config = dict(
    num_hidden_layers=12,
    hidden_size=768,
    num_attention_heads=6,
    num_key_value_heads=6,
    head_dim=64,
    intermediate_size=3072,
    vocab_size=16384,
    hidden_act='tanh_gelu',
    norm='layernorm',
    norm_place='pre',
    norm_eps=1e-05,
    positions='rope',
    rope_theta=10000.0,
    rope_fraction=0.5,
    qk_norm=False,
    attn_scale=0.125,
    bias='none',
    tie_word_embeddings=False,
    parallel_block=True,
    init='normal',
    init_std_qkv=0.0199,
    init_std_o=0.0,
    init_std_up=0.0199,
    init_std_down=0.0,
    optimizer='muon_variant',
    learning_rate=0.0124,
    lr_mult_down=2.0,
    beta1=0.95,
    lr_head=0.0076,
    max_grad_norm=1.0,
    warmup_steps=200,
    schedule='wsd',
    decay_fraction=0.809,
    decay_shape='linear',
    final_lr_fraction=0.0,
    batch_tokens=131072,
    max_seq_len=512,
    doc_mask=True,
    z_loss=1e-05,
    train_tokens=1228000000,
    max_steps=9369,
    dataset='wikipedia_en',
)
Each number is 50 + 15 x the weight over its row's rms, rounded and kept within 0 to 99. Layers, rows and columns count from 0. The size before them is the row's rms in percent of the matrix's.

# up: layer 5 MLP up, 3072x768, rms 0.134, rows 1622-1634, columns 256-383
# down: layer 5 MLP down (transposed), 3072x768, rms 0.0712, rows 1622-1633, columns 256-383
up1622 102:90 66 44 73 15 49 43 40 79 54 69 54 63 63 47 46 61 69 55 27 56 54 70 57 47 53 47 66 43 31 28 54 66 54 65 47 42 63 21 70 65 35 52 29 61 53 38 51 58 50 49 49 39 71 39 35 58 61 48 58 64 55 72 33 44 32 36 60 31 31 59 20 57 37 46 36 45 47 58 50 51 49 49 33 35 36 50 43 55 42 53 90 42 72 70 53 58 72 56 55 39 36 36 48 43 49 41 52 49 53 49 44 88 56 43 59 41 37 60 52 43 74 75 51 82 78 74 48
down1622 102:59 52 28 50 45 44 65 27 61 37 50 39 36 48 37 57 40 55 46 39 55 87 70 51 62 64 37 62 52 72 53 58 59 42 55 64 28 35 78 49 56 41 62 32 27 53 39 53 47 66 75 24 30 55 49 11 34 49 31 42 27 51 32 55 64 46 45 34 71 64 40 44 65 52 63 46 73 63 54 34 43 81 59 55 47 60 29 79 65 44 34 51 58 68 47 64 27 54 56 40 67 36 62 49 49 77 50 52 66 40 42 50 32 78 45 47 41 20 47 46 65 36 50 39 63 42 56 40
up1623 097:70 36 35 61 45 52 50 56 30 31 05 46 40 40 87 34 45 49 61 59 49 39 58 48 33 57 28 46 46 48 48 37 88 62 47 72 22 72 22 55 56 46 36 62 56 57 51 79 36 42 37 69 74 68 29 65 48 44 55 35 40 18 67 75 44 61 65 58 46 28 81 67 41 36 79 71 74 46 73 46 30 70 69 54 35 67 53 41 49 72 95 29 66 49 58 27 54 35 55 22 47 43 56 49 31 53 36 77 70 63 51 67 28 62 69 46 69 32 30 67 52 57 49 68 82 51 49 50
down1623 100:64 41 68 70 50 51 60 58 42 44 70 67 33 77 50 65 28 60 58 56 66 70 66 75 29 65 32 34 49 49 60 58 52 62 56 50 74 91 51 47 67 51 70 69 41 55 57 34 43 46 41 48 25 55 71 51 53 59 46 76 20 30 54 39 46 55 52 54 52 70 58 40 57 58 52 37 38 25 44 40 72 57 63 44 76 59 23 76 42 49 76 30 30 73 55 30 50 53 43 58 37 44 43 46 51 64 64 50 57 34 38 39 48 60 37 43 56 47 49 37 32 20 50 64 40 43 54 37
up1624 102:30 48 39 52 34 59 58 57 45 50 42 59 16 60 53 61 58 52 40 35 38 30 41 44 58 54 46 57 47 37 32 67 68 53 52 70 54 19 53 59 57 59 74 62 73 38 52 58 51 83 49 67 56 54 44 35 60 44 64 56 69 35 39 74 37 41 20 55 24 71 38 35 42 51 64 49 44 37 44 39 48 34 46 39 62 35 60 54 66 51 29 29 52 31 77 20 49 53 47 47 39 72 47 50 64 49 18 45 62 22 63 70 37 60 71 32 43 55 72 36 48 44 36 51 49 49 43 40
down1624 098:45 36 54 52 00 45 48 45 63 31 56 44 59 48 73 33 35 33 20 44 39 44 18 58 73 56 48 35 33 32 28 69 74 44 56 55 51 76 43 61 46 73 66 63 33 71 28 82 71 32 41 39 40 35 60 39 41 52 44 47 23 54 58 50 48 69 33 90 52 52 44 30 64 56 59 65 48 57 61 64 54 57 51 75 59 49 63 47 55 47 47 20 72 37 68 45 38 82 43 49 30 50 64 48 88 41 41 53 52 51 39 38 25 49 70 54 32 27 55 36 72 50 29 52 41 61 65 44
up1625 101:48 44 18 83 38 35 50 64 64 56 36 67 29 81 46 42 46 43 41 65 78 50 60 66 40 64 50 58 32 55 75 56 57 39 43 37 64 75 22 41 47 62 61 34 39 45 55 55 65 56 70 54 28 46 29 41 41 30 38 61 53 64 64 41 33 53 59 59 71 47 39 33 71 25 70 51 50 51 60 41 70 65 45 25 56 37 57 66 34 49 42 21 23 24 77 44 83 52 80 59 41 58 44 62 51 62 67 55 42 32 62 45 40 47 32 76 46 58 42 54 65 74 61 40 54 43 57 29
down1625 100:64 48 46 41 39 65 37 58 56 49 37 66 73 52 56 55 34 48 32 51 47 32 19 44 74 50 81 40 19 48 49 20 70 62 43 58 55 59 47 49 50 35 28 49 77 52 35 39 25 57 31 40 63 40 52 34 50 73 46 38 30 45 50 28 57 43 06 36 42 80 60 27 48 71 24 35 73 43 30 52 68 52 57 61 41 62 53 20 31 69 69 41 58 93 42 67 66 42 54 26 55 53 36 33 76 48 65 55 13 47 65 40 61 58 57 47 77 49 47 72 46 56 38 70 64 71 64 30
up1626 102:31 58 45 49 67 36 63 53 47 58 49 50 31 43 62 54 47 58 23 65 71 76 39 46 63 54 28 47 73 60 34 48 33 60 57 66 30 61 23 36 61 45 54 58 48 58 68 61 45 56 75 54 64 49 53 49 44 45 46 60 71 83 50 41 44 49 44 56 26 34 27 39 43 45 59 34 27 40 41 55 49 44 35 69 57 34 38 44 63 24 50 46 72 63 64 58 53 46 63 86 27 36 52 53 17 34 35 35 61 49 27 63 66 45 62 61 23 45 44 51 51 58 51 43 28 47 53 55
down1626 100:43 53 68 41 41 28 38 37 37 27 50 49 27 29 65 66 36 55 28 53 41 30 48 39 33 55 73 34 53 57 44 47 41 61 75 63 68 62 60 61 60 52 39 50 19 52 71 49 45 49 74 38 36 31 30 60 63 44 28 39 49 83 61 59 55 43 26 35 68 70 62 37 63 64 58 80 43 47 52 51 38 38 52 66 35 37 72 70 50 44 56 55 72 75 25 33 79 50 51 65 67 50 48 69 53 48 32 31 89 45 59 27 47 61 46 45 44 46 56 55 45 57 74 52 27 73 54 63
up1627 100:57 38 57 48 42 71 42 25 44 53 36 76 77 27 42 57 31 64 26 71 84 65 92 40 44 64 79 56 34 61 46 63 53 47 51 45 29 33 39 16 64 52 26 42 53 50 68 23 71 42 65 49 48 47 41 53 64 22 74 51 38 79 18 54 58 26 35 51 48 48 59 35 26 59 69 52 30 38 56 57 28 54 38 86 48 64 70 28 28 51 64 56 67 47 50 47 61 74 70 58 37 08 45 49 22 63 58 34 36 73 37 61 51 49 48 55 41 38 66 27 25 72 47 29 50 65 38 50
down1627 102:22 56 43 63 64 57 51 41 53 60 73 40 56 87 47 81 64 49 35 55 20 65 39 48 27 34 52 62 56 48 64 68 57 73 41 36 61 43 45 54 45 53 56 62 32 80 29 37 27 77 21 60 54 49 44 38 65 60 43 39 46 43 41 43 55 44 41 38 52 29 42 71 52 49 64 28 52 55 55 66 36 52 19 73 46 32 64 51 59 63 43 60 19 72 41 48 19 62 25 56 44 40 59 63 38 55 49 76 43 24 82 48 57 56 38 57 47 76 63 50 19 34 55 48 57 44 57 30
up1628 095:62 66 24 37 61 66 55 50 73 55 53 42 52 53 76 50 35 46 51 70 39 89 57 41 45 65 46 47 70 44 36 49 54 39 24 34 37 56 35 61 29 40 46 53 54 19 65 43 39 52 53 82 45 41 36 40 76 61 55 37 30 14 59 48 63 30 38 59 43 48 70 55 26 44 61 54 33 22 67 50 71 47 56 70 41 23 70 52 55 41 64 46 51 56 66 46 41 50 54 58 41 54 31 45 62 65 41 24 54 51 44 33 48 59 55 56 51 71 99 38 34 28 43 53 60 36 26 62
down1628 094:49 50 53 66 42 45 67 47 29 57 45 33 10 44 32 62 53 31 51 64 52 36 50 45 68 42 29 60 51 57 47 37 19 50 51 66 73 61 67 36 52 27 46 38 50 65 45 26 54 53 54 63 35 65 50 42 33 57 43 47 36 48 26 22 56 45 40 65 46 42 35 58 52 64 38 46 53 65 53 69 56 67 55 40 54 69 41 74 52 41 63 20 68 70 22 78 50 73 45 30 44 73 39 53 50 41 53 43 51 37 63 64 25 41 18 53 51 70 13 26 42 40 53 32 52 63 75 51
up1629 096:44 59 59 43 52 32 59 40 28 42 47 49 40 70 87 49 38 31 48 52 57 86 41 73 42 26 47 18 48 64 29 60 89 50 51 63 65 52 63 51 39 49 52 55 57 34 84 72 50 43 34 38 61 39 39 69 38 53 43 48 12 31 60 50 73 74 47 43 75 45 62 43 36 49 32 59 98 47 43 62 40 39 44 49 69 67 67 42 66 56 38 49 63 55 72 52 39 58 18 36 55 39 60 54 66 70 69 64 56 68 46 52 50 50 55 37 70 38 61 56 68 65 33 53 79 47 27 36
down1629 094:62 27 84 39 70 57 42 67 63 53 46 46 73 25 48 38 47 57 37 39 48 35 37 61 57 88 56 24 28 40 47 47 51 51 45 52 73 41 53 44 55 49 53 43 30 43 44 48 54 28 65 49 48 65 65 70 80 51 55 66 43 47 30 56 41 52 42 48 30 74 59 37 30 59 40 50 54 72 40 58 66 44 76 29 68 63 51 60 75 31 61 33 70 44 02 46 28 27 38 40 07 62 48 40 24 39 44 56 77 45 74 51 53 35 25 51 47 77 64 34 61 60 55 67 67 54 47 45
up1630 094:33 61 51 27 47 50 74 65 32 33 44 26 51 64 48 62 56 53 43 51 44 44 62 47 31 24 50 17 44 82 85 68 36 24 56 20 81 67 56 06 58 35 78 34 72 44 43 49 74 52 43 48 50 45 70 62 47 47 46 80 60 48 73 44 20 69 61 64 38 29 41 58 63 25 33 74 61 53 58 24 57 45 48 34 05 33 48 69 37 63 66 32 51 46 68 56 60 65 71 63 55 50 58 44 57 33 43 60 19 42 52 50 23 29 34 47 57 71 33 77 29 52 42 58 51 64 41 83
down1630 095:22 58 48 79 29 68 39 51 57 29 44 47 76 53 67 36 51 47 63 30 45 62 38 39 50 42 50 60 49 56 28 66 63 40 40 25 36 67 59 35 56 39 48 54 69 22 46 63 50 43 47 45 37 72 77 95 47 65 55 51 16 84 56 70 50 59 83 79 13 50 42 46 47 56 73 19 48 50 36 58 40 47 43 32 31 52 49 76 64 46 41 47 49 52 43 63 94 44 74 44 61 40 39 56 45 72 81 26 58 70 46 32 26 81 54 45 62 55 50 53 52 45 12 53 61 51 26 44
up1631 100:37 38 46 44 60 58 69 50 69 86 63 70 45 52 36 59 57 42 38 48 51 39 56 79 64 30 71 59 61 61 65 32 30 73 48 52 72 46 33 44 56 30 71 66 51 40 64 42 32 39 66 51 60 44 25 45 37 54 83 59 25 26 63 64 45 28 53 32 67 33 65 43 21 52 46 46 22 44 36 62 70 46 61 75 48 63 53 63 37 65 34 32 81 48 61 32 41 43 73 87 20 65 38 46 39 43 38 49 67 42 65 52 63 35 38 31 76 23 56 26 61 42 53 53 34 69 29 32
down1631 092:30 20 32 52 23 45 46 55 48 52 63 52 47 44 50 15 28 34 53 47 40 55 57 52 44 38 73 45 28 70 34 32 53 84 32 44 12 34 53 58 55 75 31 45 45 42 40 57 51 39 49 59 63 60 85 54 69 64 90 44 44 58 56 55 34 43 54 71 51 49 81 67 57 37 46 30 63 66 57 65 41 61 72 46 54 62 56 42 57 60 48 45 36 46 38 30 12 25 52 11 58 61 50 54 67 53 77 64 67 52 51 60 55 54 46 49 57 83 51 43 56 48 38 41 39 73 29 57
up1632 096:52 64 43 52 67 53 74 80 29 67 24 50 40 20 59 56 47 61 39 45 15 39 32 58 46 27 76 48 15 47 70 33 59 27 46 71 57 48 26 47 59 44 45 60 73 42 62 73 59 64 37 49 32 45 71 68 41 54 45 61 44 93 35 31 45 53 60 52 27 42 55 28 63 58 54 41 44 34 38 75 56 49 66 42 67 39 43 54 68 68 57 48 54 52 43 53 56 35 66 42 57 60 36 68 76 56 45 48 49 60 54 55 35 49 35 52 48 54 34 74 60 47 48 25 71 61 55 57
down1632 099:33 58 40 80 59 30 65 35 77 32 64 51 27 63 44 45 73 69 76 65 47 44 50 65 48 65 39 50 61 67 30 83 52 49 62 51 43 41 39 42 44 41 52 54 75 69 53 27 38 55 61 62 65 61 39 79 59 33 59 33 46 65 68 45 39 62 52 31 47 56 27 58 48 55 50 48 64 44 59 30 41 62 66 47 34 57 63 41 62 21 41 50 39 76 42 50 36 55 44 63 36 49 51 43 20 37 54 55 60 46 23 57 60 75 60 49 42 80 63 44 33 68 74 54 51 36 28 18
up1633 099:27 71 33 34 20 66 44 57 60 43 87 57 22 51 41 79 27 45 49 42 43 71 65 58 56 28 65 43 48 45 47 31 39 36 17 62 52 61 49 50 56 59 44 56 72 53 52 59 43 57 43 56 69 55 51 65 80 53 54 41 68 69 51 49 32 58 60 54 67 35 17 77 17 40 44 39 43 28 38 51 38 46 30 30 76 59 59 46 52 59 45 46 32 40 48 60 36 61 55 48 48 73 42 82 43 51 57 38 67 48 67 88 80 28 32 59 66 55 49 62 58 26 56 43 44 32 42 55
down1633 095:53 53 48 60 45 58 66 26 57 55 49 46 00 44 44 53 74 59 70 67 75 56 44 40 32 48 35 37 56 47 55 62 49 73 61 45 55 26 69 47 49 45 64 67 26 50 49 38 54 30 70 47 70 23 51 99 54 39 73 40 22 55 47 56 41 76 56 45 45 70 56 47 43 54 56 84 53 57 39 49 23 34 54 50 44 51 47 58 59 60 59 68 69 73 57 50 29 81 62 47 31 52 25 43 51 53 67 67 52 55 18 53 37 39 75 26 40 26 64 10 44 33 41 48 76 43 67 61
up1634 095:34 61 56 53 32 48 49 54 75 76 52 36 10 84 33 51 72 39 55 65 36 35 81 82 46 55 15 83 42 51 42 28 54 28 54 25 53 66 54 77 62 47 48 51 35 36 44 63 41 74 41 57 53 51 46 38 71 37 33 38 43 58 44 58 54 53 62 59 47 38 44 36 37 25 28 33 39 47 36 58 37 19 52 66 63 68 46 67 83 59 58 81 36 40 66 50 59 73 38 62 37 71 38 47 22 47 40 49 54 40 48 46 51 20 55 53 50 21 61 67 67 20 44 47 47 67 52 50